python train.py --hidden_act="swiglu" --norm="rmsnorm" --rope_theta=10000.0 --lr_mult_o=3.0 --max_grad_norm=2.0 --decay_fraction=1.0
Each number is 128 + 32 x the weight over its row's rms, rounded and kept within 0 to 255. Layers, rows and columns count from 0. Numbers have three digits each. The size before them is the row's rms in percent of the matrix's.

# q: layer 8 attention query, 256x256, rms 0.0873, rows 107-126, columns 192-255
# k: layer 8 attention key, 256x256, rms 0.0895, rows 107-126, columns 192-255
q107 095:143127075119102130130124174155133163048133135109110124106102191151122105204116121133085163173166142165166123160161173142049087115117128139150110082096127157081174114134118156129107163129065113
k107 092:089118121137201132130116109178106089155125136142084149158140120166114107147122100219119131105083104127118068120157122108132104160147120144121179140106106068122087083145086116097122121086099199
q108 091:104053143110122136154134086092111189178095142167188134139177151144114163130153151085131076101109181115194147154107127112168096065096099100091114137133146126111116135123095092121150124165111149
k108 094:102120072082126106113088119157104114155146114113109067185113152137137105156122093165127094129128089020135133203078110145150143105061168129102050168127098128066077094172131152146107156110108135
q109 102:103151121129189104102084132120180124132119147197157153131116109147125110148086087149092173172126186077129145161153060135108145146117130128122106112152114145156170113183152131105104149157054094
k109 096:108100065159148148110151057108115120068113148129133159077122108150136131122134140154161134139145055121178102109075161148165087139125060168149111121127146132096139111111086129161055090129188111
q110 091:105172151108135182120104156095181118115169136148095084102116156124164085056156124132105084120125151080133100162137147093159133099109117173099092086095160086132187124125141177124110083158153143
k110 097:113125130141071106123035091100128168129166146156141155152070132146148117149109126143180144167147085148160173153070148147176123150075163111091058131135143194107122115194095122157132145033111152
q111 094:156084119107081148149122120140115104105120117094139132156190112126089108183100140100117116168145132197105091144128140104063170220128081106080180136081179173125134116116088140099055105131174115
k111 092:118097073103103144076100143126114154055132123072093059115110138100148133179072100153062144088107098150117076105094101153139076126121140167188159142129104145118176141094099154163155123146170106
q112 094:147111142143096073154152069140147131075128160124065108096108138144067153094132138111175075149110104130124105108185107086102110105096171146155166111096121092136135174125127169135137126153128140
k112 093:121121134157138158086088093103140149090130136183154181114134216107111069188117112102145122125092165068108166154172169120185174116157037090122162158051094176116157124207108138108092164123141135
q113 086:117099145177130124153152179120082096158083105099146144194159115128108130102173114119102126088120113116092177146126119131154153127189213135165132092253118089115120183042126171190113138198112068
k113 087:133076128129097045162098173120085123080154097188100157100114068106122120168113128066140153115129142169182142116170108118094125109093206141150163154098122140157139168141136182133107096140129111
q114 090:122135138063082156147110179166123087121057160118112184090173145091103200140138152046112097103150210089149137150156135083096117113148120158125121073151112167104178135082157135115187141135162112
k114 086:129151138113125115170077141124117112117150175124096155113101134107105119162137164119107121180161136134147080096111075157098185121136190135159143083167143078152161092155085126115087056114121161
q115 089:146140125157151190089102136130089140142200131143099199136132164170146031132074081070133138093163141132113167128180124126109142070114112145123034089165219103091153139142122103099132111075210138
k115 090:151149109014113107123129155132140113149117146167182090165137141161150185112153164105132138189126120148102148153199098114142113141096124096170101167146073175151099135130100151107146079135089128
q116 086:082105196081116126151137119081144153130131137101087160145139152124097109084150101114150093185124069107131142139105169091092151132118111151103150161114151046113125163101139098083071148143155134
k116 088:092163137105116116166138099085157084154096180146109145139152139112157087145120123127111088116058111101148180128188117176041043147164142102097136105147156166093113129170104153141112143182068109
q117 094:141180182153059058127157129127077171097107101135127061153154123132120166066129107123118119145139163101165156158150129139141102126190163130139088128081134086131115142110132135085144146082135161
k117 090:083161116101131139150110099116206119113148075130057158145108124140138134163153137126149158131130123100149054117168142133121061124089118112107119099168134179101146102081107102132089142125083157
q118 098:130086149127091166076075105110116114151143132106146121125152164118180071123112112116181176102138095171140192140095147051112150123208122152136159111148133141163153093124141150180104154134166122
k118 094:166179128138078115130150160094142145105167129137101078173129054141174154103111134163135176104168077127169122127179097129130088155078081131108111133164143138102164149171138187106181143144143111
q119 094:119103130110152105099149079146077200113116100117096175138109134097113137167020147107182128142121111164104136119188099139094127152127181156090105107137186120113080120055110128154108110131141122
k119 095:140156135097145124124127110120159161092104134138153142089082132128145184180161145107084117125121128125141125116203105109181110139144091170145138109106188127135174093086203111147125109110050104
q120 089:199118129102178102129152144084141165107107117093085076119120108073176161194151196119102125119149125136123134148093119178097122176107159109161173233093124135121090124098116171111189086131170118
k120 091:153120145129113142137121139142089073163112074090171165154150150142123188094129087101145162096093136113025148132150149102051192112071214134090108125147165156160120048177146102155142156122159128
q121 093:093118095150131123074131166121144119101122059160103176142144085191167146101134203108125193143107094127110106117108149139125159110129085174150117106098118092112125094155141151105087089132146142
k121 088:167139136111126151140129103168090133087151100118143103163129184088131184129089100081079099181166135138202098162126118171181064124132106105118224079094144124084123094127116106121165176172080160
q122 090:169118141166168156114176172149072117170143152151089133232123135118143081102138136178084134126144094172104080105121163152096089185118152134079117111199164097119167098131111149135068108181183106
k122 091:138109139151146108106155144148128117070088170141128156186134116130121205120174124116120124174134153125184096117112090105145073147157141169181175141182134154152144118137123118114159022098063139
q123 095:144135152141113144124140182083089120146176152191088172169139165148108200102113148123137133138146132121077122138122076107107146126151103165113112072099124054066153123125180129156187161144151086
k123 096:102116141128156100113149082111127163116120113146104127106125128110126106102096166192105185128166089163104092087151113137113120129113106126089128119135106174081118173131146133102132132134072136
q124 095:114178153121093150123145170085100133162096097102138163163142206166077120131090125146105113140165106164124130092131114112085114083089156120127114117118101172094114147159138132110136091116100124
k124 092:086140120091200135127134102115106086171137139149076148142120134091127131211169120129204044159152126087139087123129134169151191124247125077126118121133142108128133204161124123165120111151129137
q125 100:142088126214102139093124114080108120127080088190166048151092150128125080155166191139170146080126102146142180190156083157089110093072099111086134207116111151129184078167129142145138218191098134
k125 100:154167121157109159087193154165125091139108085090136091157121175118154145119119130159144127120107127064100075126099145099058170139121127091120174139170159063131078127148110177104145163146171142
q126 091:111143121149154161150130087062121142092134146114070093090096124138131083131060102129109170131116153077095131124136092095054113146148138088182139138141118042149147105124156142139194128160160094
k126 086:147121160139125132112042111092127155077106134176074183133153118195124160135094061117128158089110145113061143086141131131122112128107043165074157162140122098095079124103182152109126143143122096